{
  "head_dim": 64,
  "norm": "rmsnorm",
  "norm_eps": 1e-05,
  "attn_scale": 0.125,
  "init": "uniform",
  "init_std_o": 0.00471,
  "doc_mask": false,
  "dataset": "wikipedia_en"
}
Each number is 128 + 24 x the weight over its row's rms, rounded and kept within 0 to 255. Layers, rows and columns count from 0. Numbers have three digits each. The size before them is the row's rms in percent of the matrix's.

# layer 7 attention query, 256x256, rms 0.104, rows 69-123, columns 128-255
081:144092118124150126106115099137152144125125109108135144111118116150076182125155098127133110116123133146085123123081129112102151146144120116117149154153076170139110166148098125150137136086108132120099162130132085105114114131122142105057112114118136128061121112111129140116166101100133140100115194138160134129152139141138140146077150128141150157109143131125137140122109141115113132082151
087:120133132129139101148137154180117122119132078079084155125158116092123117091093148094154129125103124102145133137121168135129115130114132098098114140133159138112095086140138116133100141133122099183116151149103126114122121134089092130115145142109124167151176106103169087137105124096142151127143115123127106128122125150085080094103110115116099138116125104122141123133128098093154128126070
083:188108120100101112094120123157100123143085109147144139126145116109134146121147131094132144126131135093105159196139123118077138136109183108098105128118102089097149116141141125143086146091125117149091137094094121135080092146113121143094116156090152132083076132149140141112187092114152126125084163136116097121128163111145118101138154122107144103103143119126114102129121134114076119146161
082:145092106144140125156131131158152120157098184145088114147128123151106120140129127101144123118143119038131099155147160129140139131142131182104106157121145109105118108147129124136132112113145123133126115135111149162121136112101106119161118102112130139167127145189143128149082114071151101157142092098118135108113126116151111150116139159100133129146134134122158076107142125128126147127122
084:146123141135121145144123114123119159120138147094156180146155118124119115122112184184100077135127112112130104168120103143142100121085143129127146092179155158119116120113133141125124102133113121158095161116106119142156106120135146126140128136098151104191098086151094151141134142109123141131080090129151110158143108145151133113113138128140101144164126117189150147143187140103121152146110
085:125118156153124174111175124147143148097147134164103095145094172145125075140136125113158130125147125127123124173141121145149127101171109143140125107184185075125139155127117125083111130155181123133129118085155129157140166152114131172183075165121126154185140162126125158121086140091115121106154084141120130121103108109140134199166134122115131090176101132101128130118156120110134137113118
087:131159123138075143153147097139117113066128153145120133157122133096117116162167121110113085168135155142107096134143139131156126132129147107146139099128163140136111144108136114099162122183134122109142112104075159146159177126098094129140139093152152168143137143159131118143059106166172076103127112141146133152068112100121143122116125150095146103150139143156114139106144123143102142171134
092:122124113136101162093111178085131164099158158094056099138153160131125079157135170114145108131130131142123089098164110131124103109120103124086125128160099116104095128097129129111139103143133139132161088106150140136132148129149110113116100122132074139151139111124075127118097137119146107129149125113124120128086109132149125176208117146125112182130123124129093086136157142138130138138147
085:161106146068124153142112073139097111133101138163114136092141111166128124120165103110138186124167121121119122120090137118140103151160123137135164120112168120138121107153168119113134112097112114130129116157142097067130172085135091106111126153103117136109117098091129131114157196144088122162091150124100120164156145093134131097128137119120145103097129136110111117113148153113116092092140
093:151118132143129122192148131125103153130159135120119143135141153105121106144150136132132121138132131125131090133152116128155124141151107145140154105078117131117115118118116136102148116151139148167108144135124082147154141112107147160152107137112135147148140148128124122142084140142146135134143076130097124199143117093079091078127110126159142117129130134188151185162146126119113136095151
101:152129082132131104100171064172119078163153083116171143107162121144157171118132115126125106104110138185144154127123103115102151135178164130143141150122099099143161131143152124146126133106119110143119124194161119122138113129161074142077128138104133128110124146137105092125174122107134099119107142156140145138148111085162161128130142111134148136100116124101113135140067145118081153107169
091:120144128125148161090145160079132159089120115132149151149103164141155130115097169129163103088125112131126125117147094151103146137108132134103178129139128113123084213129101117125114132193119122141112110150123138131129128136158164128125124157152108132117157125113128153106111135140146111118137114115114099080097142138132150114106103136120107128110139128131101124117124133111096148148132
092:175142127143116129117148125154100122153127158151099127161141125122143108108098166135140157142140122124098133156117183114143147169141160150128133164113140140101097125130109151110113076103130155118117089155109094084122105099099149124081128114143130124128120076101127106095106147132136088097133130123165098091125104115149095153138136114146116147132152153122189140162170134101100142081135
092:119117151164187135168173135152098117139125135133159112065120095122100088174097127104108139108133108118138114115154086170149081110147113145097171109117115128152134167138090151125135152112137135130147123110106095153130122112126129109109174117107147155162160093135111116125080150147190107149089130120153163127110103124164102124144118123135099108151101148106111113147163095123142139130114
092:153126110122126072130126130156156145167113079084164192068147110160136145074128137137126137144146114111100121119156126138127134132104177135133097117070127115122127099135141107138130160103090107151116111111150117140107134109116133113146092173148143112119099141131133101143145142135112163135138125153109094146152135103164090098133101099127110126105185129131083142099094110098132127135146
090:117121153137087095126144125152130111134206149129111109116102132125141117130072127143104120103135136137127136119131152150053146147128113139132131114128138096102092167123188170121113136148106085144072149145127134110111147129143170065121144169109110113187104132151143132146120115115151128122101112119153131110139170124078115154089157105165177119135128129112163121105122125112120087151142
099:093110108141134130125181097201122137118161116138127100145126130126101118120166152106127136111129144116143150130154131137119119100135123141113093137100139157092131136135142120155097142101137121139144121148135140114093128094132089133113143130117108169121160185115103160130085130135115129171143111099125085134150115154076118175147144168106105141155149159139114106155134145139125138135154
096:135180163121127132093122105152143102180083143114138143130119140135109155112114118115166184100160148139138131139132135133165094137149174129151158121100149095141142119120120125092133175167134127095121158132165117122138132130150102126086108145120113085111128144126157147144141165143165134070133139130082134110104137141073168124182118132129124108098135179150156118124117088111101122163139
092:173158124131111143100195084115102054113122128130140174158147137122142142128128149121129142161114104115141154127079142101138177152125125161137068125134101101107133104101113107144106134104121107057150122145129118118145169113098152133111157133069141117136126124135118132182112133106150138165147120080130134129132111127150150180120189139145134078091146099134135160136112095135169143127126
092:097108126109132140124091148123135144099117075101192071162101136165121160155147117157117167167137147184122073165114130185155098128128128093138117121094139129150148144093159102144107111135142166117112133129125099115101094105126124104125149113106157141156147113132115134142110126122090113124110120136103131148116136187166141115123124133153119148136095115111124099138166144165103115139193
092:150117130143103160170135180149121194099155167098141125121108099124173139119132119177162132127074102119091105128127106141130107139151154148153154092130121086108136105117125105094143094143141137100130094124128122110139106147114187104074130101116121117104095146110187132155148099150151137081160131090097112136104163163128143150133137116123169119115135121136138146175143144114153102078137
091:071142124137142146113177107121118109141105131129144165137111131095184119107133120142124159091118113144097115168119154130156155116106144097139132157098153148138151077123095160108141142097109156135088131138109146101125116131145131098155107115133105134102135129133122168161103146149139100118089155133141098166115130130109089146160125099176163146096122151111138137124094183075171175078119
110:148125108161135121092148136126132116128121127113161097072155151182127129134123125120187170101135127174153102183148136128105104118151122109126114133123143095157123123138105148118120136129121129139176100103122148107192137113162145111142130108143111107086126153109145152125102145086115127119146173141121125096135097126133096141126146145104119125132111138142119099103134172141129108122117
094:130142146125113146119085130156097136134156090116124081130101096073151108118142149156169127111122121163168137116105112155146140136113106155134117165131129127119097118124119142126165155142117094121107102108115113145101174125139094135134098091102090100099148118133077147116092139117126118101098106152180112078135100156158107140075152132113181137131100119135100157142152171134133119100096
095:142140123111132100094155113103124086134121126139172146117150140130138095150130134094124122136160107079112147130132159148123147126133182108161092116127127174142159099103158096150134118124123137113116168145152162105139131181159162133120081107082142138113105130085130128155139142106113132121111141171099125111157190124176100077122128126117119115143119159124162134120128127137117103119168
098:106115139113136142143081145102109098167137112132101133138116124093140107140121152092123147138131112154102122140128110173124097149150126181137122170122108137114114172122131161124115144109140129109117115117115154130129119137116126118151153124122123117116155174142134105129146180133137167144087131189109103130092103110150103156144138125144129122160143147177102132141088198113108131148104
100:101115153137147196140109097143127113188140113113170124176137142160150142112123148139152121084138122139172133098131112130076114136101092106112112096151119139128093104167156141127128108166105139149173090143164130101128099123130102139158139149110119101110148116117124133173145133083108139133106184107137138098154133132139138093135172142101137077157162114126137155102088134137114122141141
084:132151113125142150111133142125117129140127116101146160044099123129117138103158123090137170105113126132164127147119103130079144140104065130075148128105112111114140136144131150158141152108085123105090147121138102139090107129142106089098119128123109123074123124106171161131170117123136178137109170135154110082125138154116124116111125100116075115123124164139103130163098120126141094127155
089:163125158106158157113143148139115093162127093131148126085141126147126112133154133140116174151129138143163162130152131149143184135105125131086133111133108127125143139131104145115118141109096156101124130138155119108080086107128130119147135144089142101126170182108142165124142164102157098119128178133130150062102143142128114070122136124108127141120127146088106114156113138116117148115132
080:141120100103150132151086129168160135143135078121111170092135113150124188140173104128101158107143130142169136104113151117069137101133124109101157158065091156106122145127146134128108119131130167091111143129150095130138090149137101108119173099117123128100159135112160123123139120145128132118121172131131169099116134124154112110115136100119099122084126120070129166166095157111125104095133
087:133139140128151089100088147158126087128142093128134158090129120126125152113094137075171149106164109143117101139101122130105136165152110117088146141153105132156121135132144113161146138091096115107099151141133094103111096114122131107100120135127134116077175096109150144127128143107127121109104133157107110081145132111094129117110155113127138164096126117104110147167061129126130112101101
083:118121105170116140147116086103083153126128143160141105115095093155149101194151133152126136099103149175113138124132131152111147119103141135175094099134124118078112136125107144089122118145150160089154103095122145121086166131109143103144122096086145107155138141136122135106136139115138149173118154103126151116119135154168144146120169131112144129140140131163097126109171128155116100161116
070:139152164121108153161121166150195116116124131163115111088156139151126140142109116126102162151156103115127115101098099126129088126145111119112177152115120153130116108116135140080147115113126144136152156163128094150136146180132173107169141140117124167111149135090140125120165134113101128120152152108118147066096141113082142168145123172127116143137127078095129143171096117132123083166093
086:109107094132118105079198109073090144115084127158109148091111169150079127127109138136147114091109111129137125083154154131098115102109138088138118115137108124112119167140120148106094112147153105145127135147087123163139185106155140111124118135081128147138104097149148103151147156111162126124150096111118099165154110107111141138136148119126153124118136128190126139136151153105168140172085
077:131159133082129146111077164155108123134134152123150140099140112096138105117110111123143166092123105141143124139130103149117113133172139157131136122122157096103097101132155109138148130099065097109153111140123144160099112128135121091166140117094110132115159139104111114127124138135132150071131175156085119084145165101081132104119139096152103143103120126123102125132070167141122084119120
078:153127138117097103113148126157115112132158121106139159100134139078110144126157100122103137137135116103154125126108126100110130145104129114124132146101149159177164091178150128117112102157104109156111111134141140128137128109172131135132097104087120123105123144117103121125126146125101151093161123164120126141123120071107164133112176140082116098095121116147130141143158109111107133149178
082:110128139134154132101124100134087137138098131111154152134135138096130096157064159134132135109100127117111132157154133138129142158148155127103101121140118120124118144094140146137107153098112107147116075135140154120139105093138134146110111125155095136147136131128108075125150128110146122148182128136169101113095153103157143119148127089182107103113113099149095107111095146133088137171149
085:134131116140084122106116091090093101106127137122179121175138141129115136129110180119129107116139106157145114174146145152161143112125155101146166114129186129109162142070125111102181090112132145083143133093124149127194121170142066123146104127191135111147099119160140097125121153162140138149077138148135121155137151097168112154156129172131117156165110083166100179126142127134119136126135
082:116094136150145130109165088119097122145139103116138152093134109121132112105117105136091148135117137120181107124105111152150166121111178102108146114132118139131128141167130125149149143142080134107131164130148112128120136112152169127125149142125100152073162149089133152161138040099129098148146120103128132148093144140095123123143156128106144121076137118178130116118136096153176121126174
081:166093087115151097155117138132115169160116130113155094089136151101139152150123148109128151133152151105105144156119180172145141141120087174146130133099148154179132112132141174111139166161087139135108123122120153122156114121076162119177111132144136116137120148165114159148130102116142106147120099090111116117112140151165096149128127133146085123131177101128166140135101109125125151083138
090:125113104119127135131115085105149164134129127172116092089087150120131139100090128131084118132128162107130118133128137135114144085155137096150144129121176137139129128181113152129142117154135110123124091107132154118142149122128135165110133125102182144162181144146088156091101129102115127120099105101164134101051126099147203186163135110130114115114121105160152121125117155142141150162093
086:123109139095164138100103099147106124118095116152130102104134138123128109154143144120133130054147137106129134111129157157113157137115139130109131135120173151123142112158118126117110176134181085088139105132163117089127120108179148130107105126159077101105112147113109103109159137130136141153124146122115089141143156109122140134181132107154138140144091101098126063138115105142140148127192
080:150123118125085112103130116121151080172159093096132132124172122109136121123132118121109141135139160133101150128126162120124141116113144114108139142176115101147113082151136095157097108126119145134128084111166106090089156163128102136091129141143130099099160134153134145130154115172130142090151117121121182162130108111112138147120148077108124123093128131079117117146077159116129189107195
097:133085115111093154111153127094113156122175154132130130102127101129121095149114177119113129114153164148126162177116122159150080106145167141129134114130094157153167142158117121119115110119145174094110083112131157105097112152117189090124099130158157112116133082094168126105111131151093129124138148106131126132176089136171117161079187091147122155136133131125152130192131153115128102100120
097:118109109125145101088104138103117114092113081110108127122124153140119107120119115164146103089116120162116116128139107151105156187083119115161121098121129136140167173178149145096156119089127136137130185118147095143112141099113099128133092166123108150132137140144156099078167123132139132127082116084175131132118102150139109123116144135158155107142145119099135121154159142119121127076152
104:139155120131126099167151126144128109127114146200123122144121116097108102131111143155130114133126194108125137128143160085079144109110122091154140104092119171102112108110074119076113177159154172114122152127148148125179159118087143153118117110165159123116101151125150116173097101110134135093104143112141143142094087136123101078140143130141109125128094114135149129119156114134171122113119
095:100100141141139107158124119127157165117123089143112175118172113147122153148102153124127118098136130140132162163133139130163123156139097126169132133159109121093126146098112139101126105121127128130109149168172140127126134130161155095149137120130109118093137147173134136159164118160144134139097121141109121156127100084115158142146111088082143110110135123117098116135085124188132136124144
100:146138187105130117084158137118134136096115154123139123104141116099144125089115152137141120113137118097170086118109171126100106067125113086099121137141128150107137110166135112160098127151126166108124114143103090149183141152119167166114152139132113183136141121128129124155086136176124130131128123116093154092187111154115148139160106136099148141124150142107095110109126190113144122144144
090:119125119128114153136167141106120118152147143135127088140159122118141157093127127081092133134172109114165126138104146116119143096113169116123116075148175123147138101145146121120154071100117100126150153114133124147128129156152134169149137153106074114143143116113130154131136141137106128128143148114117173107114074155145144088147141191131143162140094148124092146136138131106129156182086
095:131125131133134135098088131070110184124112074121121115125126173092155129124157130124131137135131152088152118115134140132093097127152163146121112143133097144098099119159106153100108123147119142138114088128162082151143056124145137128131122112113153113118129131102133147162138129145129156162082097148077128101139143132093140145153117124177130135147124132123119128152130170119105140150156
096:153149146135166110148116096107159151147117105145092098125117147129156103100177159091133155124162164111161134116105145130135107163152096154119107140163139129147103123143150131139115097106103085148128116125137183161146136125128122148130116100085140060158155149168114125131170090152130097127137121092122113141154133094105143179159171145106126121070117154075113134138144106116122144146099
090:106114095071093139113087130146137139161129141134138158151129147119200185111135131132138095152129154139152156118152120146119064148142119136136132109144142126108111103145076166104095187148110101121119158147119132171129118103179121112118159080078096113095132128134158131167153116116116104116102091148121117108115130156123123119113125078136080133128150143105070100125106114121156098115111
097:145190141189115144098087122104103156084174148103123120158145159143143119125164159136098145141125128093106116096131126163130121093082086096150142143142091133122109116110122125140094111150142117146131166148130153132151121160119108134102143111130151120102124133140120166104178108106154089067143149140115129139121120145157113158132129120134135160172101114158157134142165150143181126120100
095:132146136116149127104114099165114130128146096119121135121124136131161128113089112143116136169094108150133148161132108139148109121071139146139189106102110151143137134150143106116106124130121116125115144144121097076151135121120131092124112123095158127131113112092140119141109136134121118096139128103142102110142122101098150130101100093144156127119141089106079117185099141127122104118175
086:103152120135121092106154135116149128153112136122100161105123129037119142110138135099112140155133147128129165134193159130113168113180110155122135090128100129144101115147130116121207073149100157151125116117128125125114103135145149158116100101122129166122134108153101090148124134146093130089119146127159136130130140162123106145135111167147109150115142145098126146139137092148114116133133
# layer 7 attention key, 256x256, rms 0.106, rows 69-122, columns 128-255
073:158115127110123127084084107125086136102106116154089120129140149155153120098116140150132180097056105137124110115130099125099094122129120103099138125128144132093123142115116112149130100134146166113116135133146194166116135144185120107132104136127140114119211080120094136118118089120125149127106081143092136132108145143102160112136147091129116117144106141111119077173114099164142091114155
083:131094136118141141066121104144099120149133088125138089168134139091155090114129178090138136110123154123093095112124105099129090138109128131150113175152160147158126099088130129114159125116127134074133184111128144137120086164132142083146150106157115132124137191116132084167103102127117170110130096128155126153137162137111164127111103160187121126106151129145154130134127107107129115089082
086:112102118120141130101151120097162146103146104112105115106132159155132098121135144145150092100150139129098115093120142107077115141074136152091102131145133153111185164101144121132095141131127137137155119191131133106190157095107147064130144142169136094121152126124095167196122139129097154162139166111119148154110100115123131145113100140101141132158121108142118137124138119116116138120175
082:114096122124137121174125125118175149119151104117118144156163158141157098164100063115132061087120126147136149082173108122162132122126067115127131133139157088079156145098142130075137134148139132166172091116161138110156157090093111140113163124146107150127117113101122111115126122099139146161150114139121121112149108116127127121136158126188121148125128106143130138134199115123099142090117
084:151134128169119082125176142133119123100131116148104119096125102166116141104118135112144126139144164148096101170130147117139127110133160139152088139127089139213127136139137109136137101130097106131112147135138102100132130129119137111089088155138134125111095116108165109113091098101137152092120116123129125138147098101122156109142116148146133133136138151150105062134113151118113114179138
086:138136142098155117157150117089123115110155104105122170136081123121184136115116084119114095134109130142144109163111125105123119134157103131115112162158094164140134126145118113153136131163130097104111144128117130112147145069144137140125149102070145169109122171147120153147099155087119100113134146097146127138133145130104105163092127116098141119108149148118168123097131126102119112121121
084:095130131162111166142105163051102125143127138151189135130139104082091150095099150125128138165116133110154100118132140140157189135119118111122145092111089183126093103138123117169150108098100143114084136111136116141113127139108137149151137115138145109101120132147166119146118127195157141134126154132125075151093130092155102119143164120103149083154134142133114135131149119146095122127141
096:138191123142141170149135099176130145165118108143133132135160100115144097132102128133119063105145133116106124078147093141086178122143132158132154122116127094142120108114174119131119125125155097111139132128118168156159094116136129112141148126115147133118157186129115160151154166131118151167134167108145122095113144145134160152123165165082146092133107171097175128134070125138129137131136
091:151125099159134119138117122181163165166139082122154152143104098092158110141112153122149125150140156184152141121138119142106138141130108116130128126108119145117148154112148085076140154129080118178157118122117143139129117124112117134135179142148140080159151084108141086170108114135150134120138099157150113096136111093163102097121094189107114160167110107141096150124140134164148142049148
099:130162121162143128124104098152125100132158084128148180110119121103146087163099109131156121143161093128133150160133147157079109122168074130117114128102142134137146160108118157082136132151101127144133159131122126111203135184100130136126164112131159105138116108138121099168167129094103116128129105119104132164139092134120066052120136114106112117149132101131164106109102156129142119131159
097:108136116135140131148143191094145106121160109121121160111139147088122121126109123137149093101102110141137084175123145060058120185122128120141118146137145134145169105180126104147120120098133136082118150135157157122154115126100105121099101144090091120139138114134153070152141166062107128111117132132164093167102101143117118129131130095135171123117112150107140177105106152119151050134133
101:179148127113088139133122126060097129116114180175154163134110119109136159172138134169139168117153120094118118135102180113081128116136099116124102125077130127105120074151101136156117180107103082145113155119122126116118091107118127104164128139112131111161094153143117161111146149120130161097112061127111126116126161147139181102145102163110116140133164146140099080080154136124126147184141
102:099199120144110123149110116138115133170092076130142143149110166118150097158133113121159119160093115107124149157114120109155099102119138134123102141099116158151177082124117118118093095126142178106126105136108098129149117095085130146130127182106139120129137112162096124147158098088062120116144172138152153084172098151142103109056170174174120103136173125114116144153156164120144127145132
103:140125160104141094129134144102126066173121111148155150101122115164077112073158133074152119166129146096134151117139131138125131119133090122097166101123104092133107112163135145146135133129148073093124150174117191095112126109129122112110118181105089105090106122105140088130140158097148106157119130131133112126114150159133151112117106134107133106102130076087119092160129092132167145128104
101:109119084148101140143123114104123155151159091150165152124105093097115149142135143126097117119118173136139144144152123078125125147108118120118134113162128077106143190119151143149132127137161122135105109143119088090156114161155154138133140134142112102131114124152182138122148154118047120107108104120138110114139062126145110138134108142107112144138186137123130151118117165102092136120124
103:105139123127074081154173140102141118143145133116090114187115150123090143133099126159125130124120114162153155112118136123133131121075113132137121140146139115115116103133140131126168081097150126150125131132098108107167096176122122156089153151113163131158130168124139118123101089102148141155127130131117121120116140114122151140091141129180104148146082126129140151075098104134145125139112
106:123114112156133142125119133152160060122103129145127121145121128107202137122097112122128116115119143147172149101112136133104146127098089186133168158083143164119090135172150118115108126121177165148115112125105138117176129152142168128113116145109129151105131137147137123126144111140138172211106137135099127076175155137130153098110147110149104126155145148133140107152165114105086119115128
105:110145173122133111131100128139132132112110134149114156135163132102112126141157106186148114149117100127127103126149148149141154163110148108135122144129129114143089092139121084116115134195085138155101141117125153104147131100119150126086146105114083119113147136096150135125144126149147106132147105098115131074139121162147155141133105147107083146121119115117152125130154132141174137137085
101:122090094098129099153080114124126143104092143135123130124141159124111128132118166105145102144113112161157151166112130132121098117142143162119139126133121103108129104141135157100121097067118121129102136125134094104132121132074107125146171171112116098143163138116161120145171100064124112122149101159121122125144158174115132126195110148133125159135113103126132121142193115130116132138113
100:084168146124110143124188098135102085114106143111118151137145128092129101111130124118120148130108178093135165125150150115124129086167092116105139129136141120159140121151140149179155111104131121092117130171151181142161131131123097147110085140133171089114129134112119121114128106131108093121141127069080112127169111088156108159094156101106135163135122124122104128104151159108095131106131
096:095163140121103064085116088140129108141100148106153134162167129157161129130088116135134153137115125077137131127193136132142114141104111158059147143129118109111127110105127106087172111158130123064137122130145113130144119133135157126111142128143083120132150098130097148122110116090131131112166130125125123165142114138124112152121121153108170107166126146119099120120129098110123106135174
103:118141129156115151081118100127135121098132120133134106142114123151143150121125103156124168137114138143151144163137114104129118164126138096132140123120128141096190104109163103119092154119128110105104137147133111116112169109122142095124142135117062147095143103108121146146147165132148106140064069114128123106175141139146154112118153096125141121152139138113198127134101122153135097101135
108:120139136131129117145136163115175151096133110112108084167124151138150126158128109167147122145106128149104185128109150128101128134133108175119135119138103073130152134147102133132168144152120124098126140087142117188116123091168157183136155088126128112141155077129159108094190129125142138096126125143109137140122115148163178137112123110124151159122136127171118150123162146124102120188142
100:093159117179135047091112143112137137147115096085072131152173133092118111105141150127122147163149131122114134104126153103135141093145141133108144114122111145104133098148170122130140120156130097144136149145122124164114130133101130116117106123144129099167122124122175123151122117132158126156134138191136118172153139078150157112112148163125078115107149158145105090124108120103102119137116
105:130123136117186142119100141144122100128152157149086126151180104136128124183107127121119154120086133118120168147131075142134161124066155145154079105124113162064134156082110136110108138136123110103110157152151136070157131138093123072089124162147145143127144103105145117127155134167126104142145147147141143161127121158153117147114135132121090114117099104115119137121146147135128166106129
106:111140137151177133133153143123151131141096120175063122127119108125112145120137133132134155165138086117102139130119127138158103103149119157086123132129113154109127157108120141134099140148131105148156103141079124165157132113124117174125109085129133134162138138128136172134136162119185139152115122130147095109107104116103125072102106124122150139053151147190157127132122119195124115135121
111:112092124101144101091155145157128124135124153104080114113112120119147124141129134143117103115155154166152134111140120157119140105151078097107140198097142127147100108115098120111114117103138137115141095120171128129102136107135115085124105157131105120105149110173139127030135160095139085140130136113099110166089179141099141112121063122116119130111146102149156132130116143144141100106113
077:135149158117125144129126138169107148155171140134108149118153168102081088113129173163100179181116106102132131118163126119133102107114085145136104136157154154121170112090140112139173148138156140168123143178141151142093126120109131127149130144111108140122168193121140126114096093117182123143117143122110156105125177146103128108119130127137146152142090101169124128132149118130156147121115
082:164148158105089158102114130159138141116121141122145098163100166083118109167102129121123110132115118112117142097117078126133042151130118145144109159110187171141145095123172123158120141138134072136101147158102150153127117086123103148114130136119111123124180105118150110133133076105147139136118110122124112146148116160130150157115086140072130155145107134125121134140160099151109111121111
072:131126138135145135161137108158141125109110165120157046118133170162125145174144110138124105118125095133119157115160117114129114160125122152125149146135158114120124109124185114133158132127165151114135103145096174115139133115163106137117130115143123067097151098113133143143163108125118149138147078114125128102116140199119096162146128132075138109122120144137161131103117137154159105146160
080:155170109124138157115134088136090157123094142123123092159131180103136151133104139130119175134117124125119174096125072098126094101100147133093172144131155150058125147117135092137143192153160126163148118108133173154092138139135101121134114129129074142154167108119094138144179116168154101092112131105115138169129135136113145121118100137117091141126148102143119127138143131157115128167117
086:129068167160141091155133129128152082159138128116107139143137105109154153129086130115125150166087161111099163137138134143122144115141109146112126137118116112147081108148130110152094105110099143110152092143127096116159141107117138117138141161111140191150118112113120086152140125134113132170080136117098113122104104071157130146136138137128147153129139131121105168111114184113093128135140
081:136148141183105143159155106114161145104139143115104165119124090121119120192116135106123155115145069148162141147141106140158125098157081153116145138139122128109106144091092153099102181122162114094089105103127100092087121139150099121140127098126091113147157154118111196140140125148127139132103167156163118163138121113107150129145127123121143144112129126145081113093099126159155156130128
091:129153125109139101150122169145118129116112129159146142148125094102114106122130201171112171137141164131101119159160116158116168112128130132092113143157137160171175110094167144137185113104132110114147128090119094115141092118173109160131161077169119100130125139127112124139156100132122131138150133145163120172109105106110116149122110134222095158148165143132126134163102141126135145125157
088:158153148107120140177111133122131152094137144118102130101137133105151118175115113124099114141192131139139134106116134151129142153143118120114119112116088123073122102087063106123120116171096121149166092120139161187137110085115145123132164119112128111174154108169119144115146129098145130135108072107163120108143183144139101125121127125109153142163129113143122106106148119155132131140113
091:164164096118136155099078148137140111115117098130133144119114143139152157110159171144142170110143110107131117141135115160143142130096144128159115126104143143101156156117132131117128118124156161130149158119102111135115131101093159121110131133142118085134143119082150104141090134099126088108149139136154178120094117160096105142116118149107106114152105131149161175154133133113203129137104
092:110138099133087143122133105112166124178156171176115129121116154137098142170139117133115157106125153109111132131135159106139133140132182144131125108149147095159156099150110123137104115128127108164138112115113135105135150151169147145074100083131095147090182141154137132129166128138129110124113106120184120127108117176155140113133117172146115146094138142118128140130164143169124137130132
092:127119118123128121129120134173122131139146115131084091087137119160101115155137119082131149119133146171141182168120110083098123108102116125133103108067145143145087148149156110151084139168144123165084129197158097127154116098107128113095131135084129128149094105116149124073114111123100148099117132152127133109133158149116126151167119080143127122088146145078142103152112146126123132133137
096:145153114127136114104081125099120101096147136098115123131109148150131142122153145096145116106139134135118130148103136084130111131128122137085117168125192148106145073157106136130115139115126121146140144147132185105143130119169165089101122111126102125130170112121124128127098142125149092104149142107169121117124102136119132115145118147087152122157118139121104140108115098132170125174101
097:130116114142118157112135108139140116127141119107137110135095108135110122149103162103109124082103174136162145131115104126138117137091084169161135155080155138102184120148112116130119156097145123123099177127114091116131138137101128136131087181135094166140182128143080125111116107099135143173113147092146127148087147115097141127124120149120144106136134135128140146139140126090091127161111
092:134172149116147135149124183109131166109140120112122199149105108116158180115146129135152135156125154139126111122163126156094121175157112152119123126127122131121108142138161157136164050117125174120146082095149125145109127124156099151120128154103112113177127099177089119173139135178119134146094135163161140126138152101137127126118123121099093166128109116164066161094118171178104142145111
085:135148134119153109116142123133129155149129125102150137142118117168126110117071134107102129118101134129154143128091102113106119138131129114112153127096141105122126123107163128121128099127142149160124099130132160164101126101116141094094145140124118111068085134147116136161122135118151118156090103146108128168110080124097119116132144133109178099151117120167128135123076143110161106136187
096:084131151120119093141148134140150121154111084138186114141135113144119127121117154158125100154175080144146118142116133143139137138092129145151139147196111120148126117070128140084172123130146148130088164095154118117114118104144132134127207143134161145130132154116119099156114139105180159109130145162088116117130154101147056153153079171140109192115134139123151131128137149126129132149156
108:124118093144139113102188110140120142121103170148144098127136152137128164173110112153152123140102147124133119110101157097167124097113142101093136128157155098148127105141154139120127117128134136152121112157119140167127142174114121163148092161125128128119140122146119136128130158152128147175093147085139184128120117093118095110157110136116156084129129150175081149112098136155134140141150
101:190127110132164123130132130058107107127123135134156095172103128119136088093145110125132086079148150115102108097127148128120131085092093111120125165151133131147122156129052096103101169087145117086126126121128151123121127152123088125120129167101109125137141121125140094137098140124114159105130099156121086091150124132125122120145116123114121147154143134126142109126102124116085140109140
108:111135115158140144133106111123113108102153140102123128123132129129118093126087127129105154120126125165141128142095122152139135119130157130128154122101092097167134114129129135123039116117131140132137152125163099114138131146113139136128109060132098108097127104169114175090133132185137104105156123135090117181125086092100086147137183101125129120150185087169150106092112109105138159165133
107:109101138127127134176129142159154138122159153142152130142131121121128143116190105114146159119169086117129185152117184092179136135161130141135159152125135155090144138105132125137112127163094112105121120098140134131102132152093094109148115092100137123170101086118133133204086121144135142116097144129105108094092121124095169147155110141109158106088148151109135158176125131126112190135103
106:125105097127104122155103151117135107112098122093188186128165153126129121136094140134115097135151138143136113180109100167127097135172135104123119105121125093101140115097123132096130106150140152149163139116146104138116129113119080157141125104129129119112116170136119142143159160176121156151115114049142166132102134144112146141118163111133154161105116111160105141104115119110147113131135
108:094134094138106114130124088163132102172118150108172125158102212138140133131108158156139114148109180164166127145135145142126141159154156108131136160138135114145154126144143133147147135111139145091122093131115130121124127091148109100121120133174143105121108119079077117122111118135141094112118167161162110108151113144151116176117126132125152123116142136123111115110148132104106141101138
108:132158119094100117164109130179159149109133140164131119136119121120136100138124132115124129109164156091113129127135109147100069124122100128131102128111150135127042148135169106146113134139154145096169120154124114170095103112124080115184111131137096143174168137129133158121150130131094153132051137127105130115138092101118138124120131157101114096137116107081078140113140131156136069114140
107:124103146136120108128095120140120150122114099172156158101128158104146127089192120086128164182117145131152094142079150126133159106133130134150153130163171086091196111076130097108134103125138148162152135100133149153096102126085135093144137159107138127149147145133107133140146143089130170140188106139096093164114113121118142159074122113105140111129116121103113146113126128161106100104138
100:146125110147173171116151160129157098108131126130145110133153167123090117112146116160088169105158092126131128115096110125109096127097185121082115153161143122091151140166090141080136126135108126129134136164138130169129101132144137146169127171152116142133125121152175134140136169133131117134156150135115162129139116107142201143128103137064103149125123139113116121145102141110089111120139
108:114148146143161145142061163114131125110096128120093119124168129177130118138177132139113135138125105151121135165167123135120137137160101109132120135132132161150124131121120120164116090152162146149094113112120119136110118134065126106109131125149143114110112140106129128142111141093149129193105142095118137145119145107121140083159147117156126118133162127111110102117104106113148099164132
100:131122158137120110109118165120110104130121131160119122142132163119096107161121134138103160120123099134134148096105146144113112149139143118120101153096105149121130129094141122122140127135098106097187153156105129134121147139101112155147136162145151107168155133137128058140123123145119120116115114085099113137151140115169081143177110136099143160162118166102103134165126197147104136131120